From a checkpoint of a small transformer trained on Wikipedia.
Size: 4 heads of 32 (2 for keys and values), MLP 384 SwiGLU, 1.27M parameters.
Training: a variant of Muon for these matrices, 128M tokens, 7789 steps.
Each number is 500 + 50 x the weight over its row's rms, rounded and kept within 0 to 999. Layers, rows and columns count from 0. Numbers have three digits each. The size before them is the row's rms in percent of the matrix's.

# layer 3 MLP up, 384x96, rms 0.196, rows 0-144, columns 0-95
098:470540487471439536527464403547478459490476525526550533542530484461488572452464479562518581483545545516459534541484522552428526497521535551410543475496424498533473441608504577588469454541546597467507417397403414528542593474504439499492502487461572521486548422443460535454456544449513431387
098:514467527444516591513446399498487536423449420546539466464490494453491500584517508379462489478460586451502514392569541466567493578539514526517533499510551567547460481504458540552475426548536551538520506448486618506536524487424527473470505453422534548485503574554571617612512534473533550443
103:490442541549544467479651498524448541530516520530457516455401543524438521515490548484580485433607517564441560416527550524456515530478518508549499642479532589564550570479418444516513544485459451519519550425505480568494543508510414460471470512493474510499438556487405515555507464453520465617
097:400440480423450501496510458505519587410542567519479471540489544495459549501444479515563499517543493457459496539426439584448540503520501525515491604491467459531546509495420533427501591530532399556581560497433599514464491544553512520430478422542509444413469458462503363480514469484563408463
090:471522608479496543483453545490537437520451571509482519448568481475459571501464531530480538564490566574428439351526524542478554463597449502470542538484510440525487467552521509432510525544482426517397546543488569434482564567503448502467464507546606508562553564507361458499502489482439419480
096:510511455468514501506504585448500558464438445463456506552555597501531577516521416547501479579508468403476435533462532526468464477556512431401525414454427537481499457517499478463466508539517506490538442535572488557493460423599522495523383516513544481478480667576554493384512472479477486575
107:516489463524456537507489588542508446467614524528389438507441541488423503413503479581545456575512501474415483493493505482541495447444452492473458454466412543570446552560541506560460418551488435515551476504490438489484475537549442484530489488605447521547397406468513580423505575405524551534
103:622510578463406429417510473500497532462614527504442529506613563472515502440471470481461573409556422478539461526480531536521521548418499474423425585496478476526549552511546496495464493467533536464473467524471438438527555583482514554515415587553568478544514523439417456447546546455539492449
099:459535486547528514416548503524446569427448622545444484539496421476579513548572511548423525471435495406515516495485501514497505501532531448481556594494522488490409453509585444571544505600490514477561562544481464525473530410417462550478444531504449483516551609480549515628532544578509457514
098:564537420456504465437520509443482482554498630588490481448441513525532495511513390511519530493431429571524510469509524505422519464577427507532428477417461487477537517422532477444592581453533539531500514513501507530338447487478507461529546582575539489570506486516438428538502511510386539471
098:501524468556498481521460487543476501469610511501509483536530471538500485525451595489548440475585467521494483469506562494523503530485528553504569550525520455558512562479433483631535508443415491417459455483570439462524551568478556524515480565473593523572462581512405623556518432352499584486
104:447469429557426513471460463563549462460493384533500479524490462455408471459470535453597485473514468477530485511421550406412470439515502539487488520507470618530466417492547483499441576526483433441565541619411476407506592500525455470567483527520496491555549476529472563528560579439504484448
095:511542563523509486442568559477476459542441538462477655440464486417462454511477505571579547466509539449533503511536571462408529535471499516550347526514485534546451559441462467505437445628520476424435472496462498553453536430492506479447493489422539507475524526476534484441487509363523551501
092:516422556470446449488434485568531463454470434566480522474474499512509555539557533593458531528499546516438537482440463498526424496516482608472570424499509538479468624475565489455518397527581546524536525493502506511423502419553532471519509481500543448476374461485492575548557572454524642422
107:498446469521471546424510495473449536497565563526461464570415477541533595465489532511482522539544512422558556444455469512556447400469541546402501474512507499473587474464542399546565503416369536494558502492539552637534438506451542518480479452577609535443464512498471528467532532543506428502
101:431518440587526495479541578487493461503512501491561517524488554480525551375513520524461438504579457598435453539489510554543518483531554479515415491455467525481603474491614437567581543502442569488407383526555457503547521502483501406440499462488444473607466541567544493496428477434457537484
108:496501536513574400560451490545556541551514532493500551577546487480456482485482467548476467469355523492467451544526468553583440538487480519544449548427478441492521426471543520556454533459411520465491514445560363497531504513491550511648441568519536490475484489466529396580435449513550412518
100:415472418543433533439539565448550523530533488486477430464579437593455548431483440493470496476530473404460482474507391515546494471540476471564454473524557491472517499366492514479509445579439462503554572445480546568627571508491469585472534401556556534456447517567561484472474469521473497497
102:528522496569535458409503537410474547523535468592557481471487512586561462505501514469544529504475607568499563434574409503482457444581533545429435548528559507510507470424510478576613510553593486554353429374521485520451505505532527489491483559473479460516508503504459536531541513473515517427
106:541545529473561472514569432444467438498466531485496583400469442572500508501624492518445521500497570528515483452482412477508361434463421527431478492445463412509510441498440511591439452550530480584434485444374567474556421506480480483441552496418486543448532493471494514447478466510516510462
096:443520573556396496416649507494470470479516416508454439583525422485492485460543430497482431452554461507593439551500425483538488534483490530500523487511475487451516433459516414453483484469464512522571496517540515493500580537486393503583568489478405589554571468518492622563514523498446520535
104:560550449521546473429543487405571526515475575491467499446485507490544518613503461498403518464569515533470596531503396527520496476570493555538525514466510435516481503547534402548466474423540561467485521610445440459500584517499552443529578465460571567555405453552503554450590543567500468491
105:497492538471518427484489488621494518534414481523498526582509440473554543490454562375454520564534562465466396467447385504444445482603518456568452493416449434481421525547566471393483461499458550513472486526474464465413513517465449547522466520466496500518464541482470496376569487442506440514
107:468498427458526387560538429504460545526469397598323555446603477446383453546523512532543496584506453556519498514475482528470510545434487526481450533557465469547508460378538535454516478460462505545473503461512506524531510480473532533576426489547470418493527521533485485558484475445458516587
100:535490450459454412490505562522553453487529418445493574556390592532523506503442507479502493483586596538466528513484522510495520472476397534466509564451573522583513514580594459478476553565537424540440426508501488546522481574519456531483576536519527518536377446387521548462448541457475584520
100:513570604481471578538455544478507477597560352606429550543445523506543569536485468445508527606515523542575520422479508494518502494494491482418487529523508554567474573519553533532532544451418511536447506474491566602481412400424489538458482575544525486469536561451495465478438493530535509518
114:521537582466478439539557480478521409519407494537448450555493555427508456485421488508576439449512441531585536515580598613473454482479474500585403441547487557547557530519514595439567500490507509511472547462575529593483564499423454446406476471516561568487517505450492502535537437517525488552
111:447507518498456574538564430546547544456487448561490586553357480462579458522519543622514501527438497478538472453526479547487496418507466534455429538568625432530527481407414554486500518508530580514503530542530520532509506445445457516477480550432391488515485556597484464517570433494528519448
101:477511481571556477514514397618477529442605455510525552468544388520469479570503497490472415498522500548534490476365453504509538504496442478486536421477530541530471479553482477460574499372369473418401462503556510536460583481503524465475477516450473463429506433537456532520518546496577555479
103:532423497485423548476567500464460482428520476421579495483535423464519494418517504543509451496455603502457526478502438568533550483464508588486416489560525563549488499544578534457523537403552491576498560490466518584498553523499464521484445616543520420612502471477449525484523385576406484548
102:533496456468521499524506529436501414495411530495514604533476545494439598458477518436506558443526595520463530484472534519487506494550665514544530496484574535513471466506462479492523483598563402573544411452465575441552528492485417541439506495569477586610506478475492489471514434488533607465
102:495587546486473514540496493499618468479558520518498510447459435464471562511475517531420457529516495444521461569572544509543528567535496544417516571519506579585577541522501533496605508550436567519485555559542465563392509490452574450471548451407520561440449443469406463526555451568599524467
097:530474497570522557513418526506463623545537528464482454514535600536538518447461482549516464467489541579530497569443576493481480492409495578451419479526518559504435483506554528511497365584457507492415440486434538466414461516539528417464496442444440542393415500525527396509528466451489524474
097:432522469562547468464411550513572572452428536478457513456524499581472540488579531490439477490502532527478386578517443466417523443532427575479626498409524580510500520541512470447425472487518470524533444529543570621449468494481495472531422406409521485465501515514496485492465602517485533565
106:469506502556470488430449393446512547408485540580506565553560512505553479495412501494545394469463444490481570495645499494481502475464539574505504454529509584507548555498467522424440534426537502502459451553527464537490470481554421434509450561487392484514593445510427502605548492475586485475
101:469547556528387489517548446566494548461536482517532486417470544464470564488478491543523519498409494433460577412477562573490502500446484488534356477578564449594400416496548599493498452496519514511482482476542419494576549480517543477493514447590539571485509443542418560524490558459508571540
096:509507514478542591460467518487565427490502478525437486498564539508539368435509539464444496459510422481558557501524531369465513370473494473570536429464477468462447445491447422485490492488564530531468537502510479527561474525592541552502359540520451410523497486460465476552462454524637469542
095:629528499547389482542567466481514431521528498447551422540485420509457531458500467484541540442540464510577533523555356519464484493528525506476485611477465555490470503459440491533555466588482543509515407477426486423529558490528541543515543492523432445535429517564554521603514381547537536479
106:434493443426475557489553508496394524542538525516476416514471486537508480533591521496509439509475522436435392608543539539570659490512474514546466472499410473530563527456543569467476512484432535564639553445483513562461525496452549516555503499577446491520522539420515444537446488546461538539
096:507480559559432552527550445480454533591512514459466451475469549468461539434466440474510468542482502507490511465465520487521464534424523463499372608583467496451487484428443500515528561452440454506478515542427477430454541513617619478528516548441504387508496450403572446480446429508428507411
105:521470559535473569627395430602490530493499501538432545413500457422455527511491511464587534471543517523547514443518514526519477556446440519500508396551483496461495514537492575434437428486434599482505451446480516527588571484454556482554449413396530553511444537479512479504449424483467588508
101:498461432576363522504552453546509369504481560519439596528496470497580517479472555524515474485498446490548470552512462531667427523529557471555531516444453422485380565454497505420482506561567486541502593508460524517544462481534506528430506533533531449478532511525511443508533554583527454450
101:462518545503526502523535485485514442612526513550497492441417489566583509545405488466562472457479572450504542447451527606552477501461476525506431476445506497578553460478543386532518516513460448564530448458459536527489526552411489442580517630485575500435567490477576475422507486438624517476
098:463511466526401575487502463517487540459424409507578507462413455412441574495523471561495545466456512489460533589420460553476492589405509539529525432472471469414502506496549430553535479458485441433540468531434455541469520492647544541512425431438528514558498449523434445463539491529564560491
101:509538550541543559516455529490527562523454492449573519505509523639504598527473487611523506409499619473451583522462514505543464462481544525458466586582508495589407502438487454479422501592467437513483488440383491523446489532431531499474457536443484553520477543440535508459510418477584508454
100:557556442527550450441441553467431534568515483530406508484491463505564473548555431492500567408451495651507481437488397505531509462519534480426454472521541571530420535552517478515406467496444518614507497500538461581399504534488423452470591464496481541562492541496548481453499508466410487552
106:547515486410508453460466442566546451490523528430374552471511558558529505460460525475479422558476503483514499519528608421408525586456539514477540473467449517513469505470443575519512465475449643580462425533502446476480489515497464489496476437520498548505466495444385494621484434512610561475
100:343440548472480501562554487552556449446457487490541547540520562453378497513485516574488494539444413468447424445517571536476455509408545484484510532532496516494521484449483493488464436466470475531560491472514385442430522546461464396471429506440461436485540541533461575416504529433424519419
097:588432339480421451508578487526595502600515499428544501438501543528520483491435444366526529423475530501549506484505536426554465493509471507387480479538434431537572439480535576475495500471503570475507554490580483487442469486479419528477573453529532540489473470499533566424492498497544576515
097:447492470478533534587495419502482466523521455551523505532475569432469471485499557509421497447441510476612609526533540505529534612570624480497573494532453483490560513467453457597480443540513511471467556464568413456489506496472522431476462480463438498502571508566485545572515458463658570461
090:542501460613424402487541422482421512490557568595550524509564567426470476428513429507491490481509581420488554455575503482456527444505447516502461502479490539498421603474550497565459477602575527532476534513520527556444598439447465559445465495555528503419430454499576436490475531507495537459
103:455531562435537500528505508532518550465496491403518467556485559530603418507398429480501560631496531477395485540570474430596523502533539517574501503456515496509483564453422503510543438492517461445629564489585548552551519435547498585451524510472510395449481503538471457485537561484450473495
102:551478509560446539525424524397428448458466535529537554494554549426462509461513509502455508544538541491425435495444559526578492438457391555602505562469463464445442386500484520541457433492545440440480454444474534499603465548462579509486569543550483481545464573513527435519514502530432434399
102:514444499532533503481627537496511588420533442534481406500439523479499458523541457391482460448584433615414498482422492508505469499496480474472562480571511486508449457491520471505518495520537479514611484479523437465524467455596478509511500589564426464413435454569591477447475414566444452541
092:554499535435512455561512461508481442477487618496534544514468513485463492478525441552485532482457490497502547489481479439509439548513349465442444515422411543471529433483566382475399515472574518411505515527475458474549423513504430546396537544578518483613444446470493454540506409487441481544
102:428423345510491442448540510450579518516475483482479388464571528519540459516539473488479507488473434503592452536436501479516453448602423449463384481497530485443468579470529553552427482533530520484503440556473521476543522486472534612512483515577477492556507553541531537582406527482511461397
102:466485490479551415463434535502501495496436597453504513443501474562482503508484487548470470614403440570475506524562608459485440509497487420559535501416598394554513467549467426484570461442511552462578553577536553483560525556548549546439469527495444586576524567559481456496517471530439494521
097:449500465603541493446454472453529621543444504422504519506533519565517520517435309479504394488445455479482507390548520544494444462550529579501500466511556489572495506456451509444495499584415561488485492484476574555493457429608572437493463479461521500477472571502495471550520494490494422510
105:525522516556554487524457536471584449523496542479504517429538492418511523531530550505597563473524537479467450441539492600587512544481552468417594438449528570515427498480531614486574463499480544481559557354525502469456475518546556453476641442511507505524577475510455528528501450523578473423
099:471482636583493437463501521460464535497504444477502503466481536520527500567487515482503605505429501492563581566423514501544467437426509549360505526408489502556467577547481528600402529502471539612472493506486397496481528461453450581488420502553530597519545434537488495528518490512516562454
096:502530528516589417425506587467559512501381518421362511488547513536576488493539538456470494539439545579442478532458483523458468568508398494428392537417474525593494551499440457548540501546553513596449423462560458466464468501479512533507507505546555467512504493570438482460485503459523595524
105:503415495517570440517427558486532508469524505453610392460555551488470440508517418445471479480486489421494521469496535626523495432523478420459583448529507487488441542462486428502544534486444524611572623459541473537487475473478489483503583557550510426431540489518595490486597412524487531509
110:495476459413610427532480471545472536541517484566474524450482575512515610447503513577415553502466601519496545466484480442520500531446505490543430480434449466516539539549487490473558486579434465478499547443508560582430499510468533466530534477426467373523438425538405474509375523516419471447
101:549515538491416427457491483443485544487462558457510454516422569532677539516442516604522463565502493533453545545519517518576540554550584475513561514572486475490546532426460546518448440538411548495485525463440527560600574522514534553615533505534575457467460498540595453516478517519517511471
098:545538560447383455549461565494472432557523465538500416495490536416486548579525547507499491429487470401475491528518419528539557514521571597454491507499564394476398470503606510426531575528491480537555466547438506499437489432496529553456470528490499456466509541540455436569386506501577435497
099:561519406433479566472552565504435478496443510523480584557533560385412465488539541501577499566496543458459500500514507511487534527532428482522558582533624469596550552477479555410547537535474475466594466553517417505464573490570515563457566553537575537473527542470453484483434514413540521477
103:473534510473481563588512487447545512631405542454620456431507513556473557550474487477503442432471477498490576491520447452451530538435492550460509570471508464524489459526482477395525519530437529433514440548499471582458449455600465587541560491607483508434530562466445491499407405475478520540
122:470534550494533453479552544500531526457518486528465519608503563499479358503414506422480497542431509521429574472405488521521464504465466475530531500571447390512463491581426415520505589453576464487477549415473448489535474528491508567472450478472477627507505561543559466586546525546529520607
100:632512478476526504428536460503496485524502520436538412463505432478442435471507442561449592555472522488474474522548524507458464567516555549470511548489467578535489470504456453551575495497486533519414533591483442464379663471600440520556492519517478506516405529561572530468547528469562437484
100:475466499511582522529512486570534576518444620502552429471497496480434492466495444478481557426491568589454517477484419515555588489476493407387514542484520526517571474543511427440421451445491414549496487514572416480472487517492514548477573398474463542445552487440533492497573538531550391428
102:592462530571480480548440471419523478503475450477464557476476484553454468519488519423415462444425496407474487563571597481525523503425450422505426472566454547557457501579505527479507549448445515423467463571501581484527433515563587561564461560535453515591464522523435421492393498541495467529
107:454441531468462521509514440503567577458530372524458511569538477434477436506490554513454368506508522393558486583518537550601459541483365398464527477547463413517537459565531497496594425522509511502520516390516500529442438512544490498517519518460457460471483427500538444512510525427535521537
097:513507410587459519545481476439541535549472487447479440545484486506474588545544539543527408445485454564547527448547501587465606507498532539656500417546602500430535539533518521448499536452491497508489495579480527511522544456528512539548568391523447574550505623539461537470521533488439520565
096:500539586545490523538464465435565442460516449418519432535523513439541496594474451512451558564520543469441535530517509492416524570542491560403534395486548598498519428469486454492463468464543449441576390574463458506519546494560426490573495415556485554398500460406529512476499504515437457521
099:490490515513509548365416620536484442535538423569554482555536527517526454521461420547561517546437397516557479471467514461463463504497469477541449546486474514497483547486503501421486470507520508500486517640513467513519475453415419499487432451615509528434611493485580400499418533489463482564
103:445579501479442540488506540545521402525617405398460565493457498547440500422482521399478484421515551508467412487544472413495538439457501450552481511459592542587542526529503450448521439593434469483547510526520559466434541467555485433568599514523475412463483558478528491523505475457543534500
102:505402456501506533563565464473460382553447535507568517566447529573600512589484518579505447523475511594535489527505475485537435418557466474513501563459586546404530567493529473541444429535510583470495517523393561537479546475608525465469523497482490554540563501510439511511507548449387523522
096:473449528480574540473480493424490526563479504444538575539459477483516549443434540548425428451563560494424505555452594511480520441534529524465529539499526464527483523563413467551536486566522457533590457507559490425511541495471487486601508647466582497426490565572414473454567483580449442565
099:496449496563416512518469446520515535546498441594429550571541580467532505487508451472478516601427599493551522539525553513494519546433437491508485557488416467515463518538396561474566490429509381511584460566507487457454441583564421521512447463516456536577526421474402553517482484517523433538
095:424494511556501473545571390427624540506467482583430486504499516475473569431447555497499477581466557535448477548507450526549498506505526472424464634350535509529490544486539482501520530480447528563538510507420517492578414597562556491468489566464441454499493422543478505507539563489498442464
097:444521471469533455569481454659470567449484424462555527506591539493550526504575520544484408498415498573429555486514416437502533382478477492415547533428517539473536426449480500488445578559486472479469480476473458491498514493515536558519406540503443480526477511560560465439422587529423503542
099:458456537469453512516508463456578581500589474531444498492564532551515529491478486516524498479496422464522564528584545481521471449497501401396388596526509507549486447481462442487461453458422546448510598455519595551493481458543548429593557558442486545466544486541431476513594544407547464575
103:540560516520562538554453554492572426423428464513503487484507470483428580479416581449614598522486520485453494607490464506459457427461505482474430457504506440571530488545534481507531459483446505502541616405438398445481496491567533478501485528372518463555480524528445555597494525442515501504
100:559650491511522468516498552578526594504463547500551424410506544434489539593472472502505486426481507501469456467477443481493579544505523509440546476535531501480485466470505583454458495529553484564522416486449515486553497412523501527471546415471447576458483486478413567504508667448597500572
096:566538529386474479427556497481506492542498509485589470493484477578504522577436428546432536488568484496572423536491451518581545512565577383514518548510514532445525475628525427488549560491448522514454498594554451440477432490459550505547492463480487545445486549532532468519454429414523602428
092:555450526508564491531525573396434533490456456567451472558471530503412369439509575524542500533621537535446575446569405536578512476410500454508470483470530494385502448466487506518466456475444553553471486419511494522514465440423480512486441601507465486528484543507530532431538512458438577491
092:509537486549470413496485475534602545568453569490584483459534522471497514470464531380489471424447527468471525491492466586515446371582434464536459495543507480541592562530461554468467428490531479523435503543527468549524517509521534516568535585545465491457445506552373586473495594519568441576
107:510493469473557522482481544441517437472530507501606506474508425516505587553557421570481577504524552475515466554528537495518342482490527456495512458412580495438524526507625411550434504491417569485558567539484468469413500541394579464502473549464424479521490486560521485444507437506467517415
100:540455510521557384501491542417559494614537548495435438583452522529544480474525422528475460515512423544519380560484414541480532466403583544526450589494581500502497503444499534513489472490405517503627455570460457461489452499395489464428548520487492556504548520497535585498519518540512493543
100:572457509529570477515470558543526511576601566441501411509512478512495448557568449477553605501648509496442521542516439532451493429483487527454485485507453502465491537533468587508512476519497573493518549512500456607486521554490434452516595492495507479422504425517409537590635453483488466575
102:511429442480601488480530490577470392450520444591561517523537566561440467534515564484560536525505470537484524520430461437529514497543484506567483543511519474529454582554421562515496464535515522413450433512417435569492529534412557579356498390478510525468544479534517447543477514572453540550
106:452528456459459422522529521592442507395540557418468495479439503443519546388552541447538497568445418531485503449477413441516515452500418527483504592474501513621431459502489493488482470494519449477465586479475588495528508484548460550541450443489489459382474554511490396393544531437489481504
101:564514361575489502421481494532550498576506560388455475542535475654453483564601535525545493530594475538559389435496472519512491512486560469428503528477542506524495541558481539442605514488523519495487526541520461451541497443523490538499552506576564598596478543503472463512518494510557482435
093:464523448565526458521483486576492449526561406544468480471536460452524465562510461501484490447579460481549493515463543472494484535521488619512464506587534534486505449530510545402401576421549440509450493454596572479462591440521563554412450459624489519536534608459483531456442424532488510439
107:516509473416462504562486498507506495450520524589459547548441508497553530457597562592578493561437545539485517454547516583496513501427426531488492461448502489424585525536482600389497535473477546393522440433544552416455544517452563542523503567504538452572520550490567503435398491491446577496
091:583462401448431584406500387465481471511542441437539480525472611527535432507528557504427563538440602540466523473493448522459472514456539482477524548477398514533491491478425512589497544535402439513504410490510496586543443479523517453394482430467594512486506531457562495509483507471464500547
099:542535473550577355448440489471467508475555493499494439444537530489492526400531434523408537454547558542472550544545554492515545514521614492476461476556510528470416554545576460489580492562480496480595484525520661526495505404451444520520513439430567549534512481501510461468505482606475480481
098:510551580476495513418572485468520433486537553484468440556462530486542557447555485495428614525469465382487509548481535529523571523547514502461457379364453447496459513462557449454546473491544444440485473510513466574462480539484524547513510421571552570652529437509462493487467583460488511485
095:438520456470485551557530529505496506443491462484541502467444384547507497398507570560537532555520437520540484455596525397580459441540472486568648444582490454486536469536553490527528450524469549601454440546435536506546540523580480512510516526464473538579465541560485462435471458456391504444
102:587350451573575450441469439495455508505555489544548459556494489416444489587555543488529555431473555521548532452417510471512494478500507447545515526496555507539436531510510482525518458425585510384466516522529587447611514494514485583516480493516491402489483510454407509582480503406473550454
100:551529524500411542479486515484457519451527475458602477437477584514515455383446511486515561487490495402451497479610440478570452513479431500474525603460535525464536468483537541546583425531474440531572467379479567568516544405552456477541475490492536481555402400520568543495446531504460487470
100:564481458548381515394440531526492417502589485532605517521564524373497481444441480471447568577520469529447504512507470552481497616503532475558480529550497566521509483523547508568504431519421499577448605487482484517465409466503436505501438528576434435502533503471531594577485522517513534470
098:549563573524550459410498557428496461501540452537453506472495392471411520441458415578520545442525533501424485564559482474472433562483533474439441424492450469499475513489481523469478547633454493490532440509595446524557503459554456568513494499574539504517465564460370456573500541502409524539
099:562415571456576598511489566493537482510500467496470513527511442560570541543497568458443526535506547381476512528616444513441448543582514619456439495515475594459494484570399467530570585404470485593485459509490449465427533488554533515538446541481539484571454453479514559498515488526518482527
110:466444390608495489491523542503447516420486501535509473537487457485502547480409493466532428534564401524542598549464562540490482499352502445454527485482392555548576500518517446573426532469526428508485502451423434556516525543490458501539513507458396519508590562555528466484521558433481537558
110:477529483564484466517445437467468468563533529411497477430526586483501489454446492450445522498448547531456462526517536525508514369564500439470558355594386404546481452437486508539446449560448483504495554511473447472555468479489519521463533464486526524456564427577546476566493450574513438614
097:487525526559477441550516437433521533478544456426462416477544557536508633547525554605514521469539524529449469466556512506505365546520545509523537428518479462546514470439461403554415501586499534450493567491529448554524527476460590534397451493476544416521581433465560481487496588445518472498
098:570439514573431481504530489459428415508470518477552560498531455485548615495540462585470595486453567489361532490529464428397498529460570502445458533514560539465454385545476492477514560462545474482502563533526475531463450413499522444457558563470425504460532451507509461478489469559466487377
103:504501480538533540551580580423583502459538497530430551536550493499491511420408558495432435500472507513413524579482483578463581482446436528464462493460442430468494529488421561546644511481548453580479561451442516448586530542473472547476591619494551438486526517496511532517466562512502506556
098:519500555483492426457481489405487518573442504512488441510532529467483469446505585480504519480417489541546475535515490411462548505601525568466474554471493429525490470502439563531400466489587517572548547522587550446486507571449444446522368458453486416492551444537560584421447570600493548517
100:487440495520430546547453503525504599512519496526480640489504598481543438533528530546494503494540471494534472574506582430487546480553580505522551507515459596420443523503549509561425468440496494475441483528578532450563379546526561538482530481615503465517574468476546557447560461531609446443
104:428514373583529580592499527502470528438518501461459502530487576440520503530434518583550444536514495446510471485519463496472523553455518466592565504492511506556502504528516533534411504580450442509443529508401482583540537547340395465532474517447472545436450484469520463496544586572442488442
095:489439467376513534442495442428492509494498528532465534526443511528573493564424545513513507511306567471464518527516492469561518437437479533449544502554437426550468437431532503575405559493466458482455447495517525544569468530520542511557484572625532507484504493568422547502498418486495571483
096:503557566566437489510515479536450450431500500470468456630498437425502471377527548503519535503578484516507560536453574520572507470493530513483578580472436473580420487539474458530444530528477404525502432527496512575444541432495455452451484537449510488589604471576472441491509456517561620526
100:548427463478479515453544424438520450477479505515525518502469438541560378427532554534492498564515393522518468508415436443488548533480528561566556425477521517579580512426572619495472454563469614541414447515445518457457460521450518489485501549551538528462536436519450531401486562505474426504
104:623420537538484487491510524516526520455515534557529389445447448453466512548447507470502550512454512499483482586537437518550479517508559556492402542453622504393447481491494432446560503401541550510511477486447516428501415535468356430461487443487478514469465471439428465586531462523535553532
098:524547445423462528560582521574523461475494443503442467510417404465462520455498471507482579519413549539557570454460458371485493509547538590523404448526517502506429574403541453477433480519434543541557493506535526548569455480463489554565523504515630487482550490461490499576437534505569556516
104:495523513512527437453559429570502489526378503472474536456474548485516536420445516550504528519503507513581428526447478521319484398498424508403533417549496527492571462493517467512487477480523485520550569561471573518555441451500554547506464493495391536494517531499492413544531526449626583502
088:558570520473527454486461452493453533662498509505451476501482475567567507500499511491482465437542516506526451521526513446621403505429430492567489488503532467507531509479448621507523541545478514554532513640525608480520531518442498538593456574466504506556489361537495449558449478546456517440
098:512511575462451481522434469455398496529591502480433507520401450513565518501462596462456487480548482494464499593476517471428582505491506537502526538580469498606470591527527474437427462529465482499504433442473499526505530486458470516481602541434446571626485521597461498565515437578438564569
097:432456432444437569473473418493565481547454481514528389499512447588516572444507461478426466444560504528611465503478522514493545506561539543492579523533534454434497534511568528470456489504486474474559548479560619512520440546513456538524491498559390550531516516420448511514622457604536549572
107:510553471473570418503439513504470501584463475475482399562534472536560391508509496508589370539465444550537520438493454447482486555480446504504531437552489538534506513510540551562484514601447397541388456478556424522513427432535528480500484535586506499517475443489519469551508598420522418557
100:452424480475479470569517417508471591421425457492496569558466540457463505445579578598497503477459530486596452549528484435549530519494574515417517463449561453517531592497518509466475436530531475389609425496505550495497497527481543479441588484447528478521500479547489564518494645486547515425
100:537507517422583555451564548565485443467531481512544553539518519471398540523588530454548609577502550545522570455419538475497452470588444499522446524477498469501511470475534470471527299524588498547466553534518446484490491552486551494520579408532459415516536460473519515531472574459529537528
091:380459536553537543542504466530432445499454456556513530538464482558478491506535502512510557496394519451458550490481509539476413550535538505589492470465383436513513513529496569564354490549461532564356472470466549417505411538441450510509507544518554512539552453472551508486432513567410467494
097:483464495535418582524487514487621527491457408457533553575529562528562464565454458534612461519505500393414470554514509507488500533475486458544536528425431440477507391524503506408562525459545410472432503634527516497504587463486537537507468474429493513560481494508549514490531596577499512549
102:495493487604576453477492515409528484500495524395498444498555512599465524376559567474536495529459509466419433487476493403460458478553479446531489555558576519481486521495498506522425497526477490556401516474425613536484528512519470467539460483428490514444478472440368541478475585455399519432
098:518396554452458476568517418572545526527502509573406548546477550572538593547455451471513475504521434507453511469558510436527517496469576376464497504547476418532522453512514496546402444442473501469522539530522529412533388568532547502498542415507546477535531496563523502451524578512574418595
098:553459424429591490537506524527490523547448501425451525481492509476496461375495431620606551478529584555470394434641525482456443456465504531480517554444465431507498519515498444495466450476530541609519509500478529453470505523459456525481571503472434365468473505532463487580470503516494438523
097:520557483457593504492468481520472491452579490435490554467433473448597476352488531468507501500521553467405497511443508498493414427502413482508513463476385546460562474451451493530642469589408489543536560500521506463546457402536433427483428517482500498506423481431500523451497472476504436490
103:503510426495504428445611498497500469457498498536494524587514532461557484378462434519486537512461484495565601409527532542467448402494526525601464552560504475482428439431529571443505435484588395469437505467449470490502411443545527532580491568442579459563505474530456479515504510511421443494
107:468501593461406487467512509480437553472536578515431600530473563432468515543445518460593492491556580432443444478546467519415516530532502518532473537469446530492406599500474462473479424510515442507488444500591500516487470526521539546573467475534417607549507493485426539522432520345454518459
091:461516465483434481466461442461522551542475475488498518408450426609560654547433498560525484440446526466475494465376513517529533511447420510545488551554464538542630518466503488557483541519547424574499512532491537430505467506507594448453465546504480419427454465522398502506597496515475529480
104:526539552518454531604495473591528600498522435499508410507510551491485603523494448585426577490462465513470433498487527544442466535490544473652451506536503516501506505451563493530400478459450497406481376531473536407477493552491540520426452488487508542565566488495475464546470435574462504585
103:544499580512428580482478457471452446517540524526479493592467471552567370522521420500504572535470430485530471501502514514471570428452476503494512506431548449461504503436396470567482419472574545537515561442554532503491516443508570581541499498512528458349508537576525598474395504491555440497
101:550516467430521553408500486461532482514476519478399485413535541518479507604444391456449511529467377506403469459473552546518512550538575572518451558520557457451423558530513472486551510513475510518473508482403586535613483418496425557440463501496505537503515489512448573514587528437517420540
106:508457589440514511579514470576450415445473463564417527500526476500488376412476527508429540504588573520532557529509392477457414545513501581548506494515484527397532466512555517530568469555502425541538608563474467506488485595490536545492500486502555495544592443538496565548454479432459543463
106:357435434550466546518490506496459468436588623494512485552468446525529525480464642485542481470457483510465452507468517483595556404519441426562435509521594440511576516429501584534496499506413435519519525499578492546477497469458489448560503466474538508510398527436461431514469482538483446506
097:491428436425513517484581505474537532426584577519572474516390575555472462514532484485461430439430572507564484503474574559536456404495512386572539548476442459550570469557495409488461524529464509459427489564557493513541437589510480479490517548451489550394500533538556460467524501481428442505
108:544435552520450552458590509456534448449521513508544584458531472525474383569522538475502509465546481461411522531602483465588511464462521525532555489533551542562458437590383540445517456541483529634514526435525534503475560510540539499446536534554579479469487469553570553463397448559491438531
101:393582437579557576489620554477501524459544519443476554542506564565451486528563463445536487433424547528572544528504524468503460447463508576492563484586452542462546493597492494471534447498503486407535518549475487491441534381471465505471485584507551425465446592438449468496510503553506420538
100:400518548529499473527455579491551461497449438492545474499511477508513463562496450472460503475436443562544571488566567439558450581399467497466478412457511487524470576474567522388515440495464517443460578504547437562561445599444517511502596402464551545489533536538419520552483472466476543603
099:617525513525452567469435536465523540546542544505527538558454593509561481515478486522451505552538494425450563495408539450525544573587576442450528420516584547453456534536427510472533531564544508382493486443422438466482437517552527547515436562465481469447476534437498608520481523497522400444
100:396462496542542507482452567418519518443485467579441512529515492490565514439555523478537576483537461490546510456516576543447429452464593441519550522514461497409412495527479500536521597434483575486439440491460508471461479502424578487594621404433571566559443501458521483500418544546523513531
098:570607463498523519487373433476465622495542501519493454523469535494565493545500459478470508548478488484547501472463531399590430455476584553560465354552516537491495567479472515522567535478426482478462543569464483515479458525541560443577471423546458564440545482485532517453483519465498395404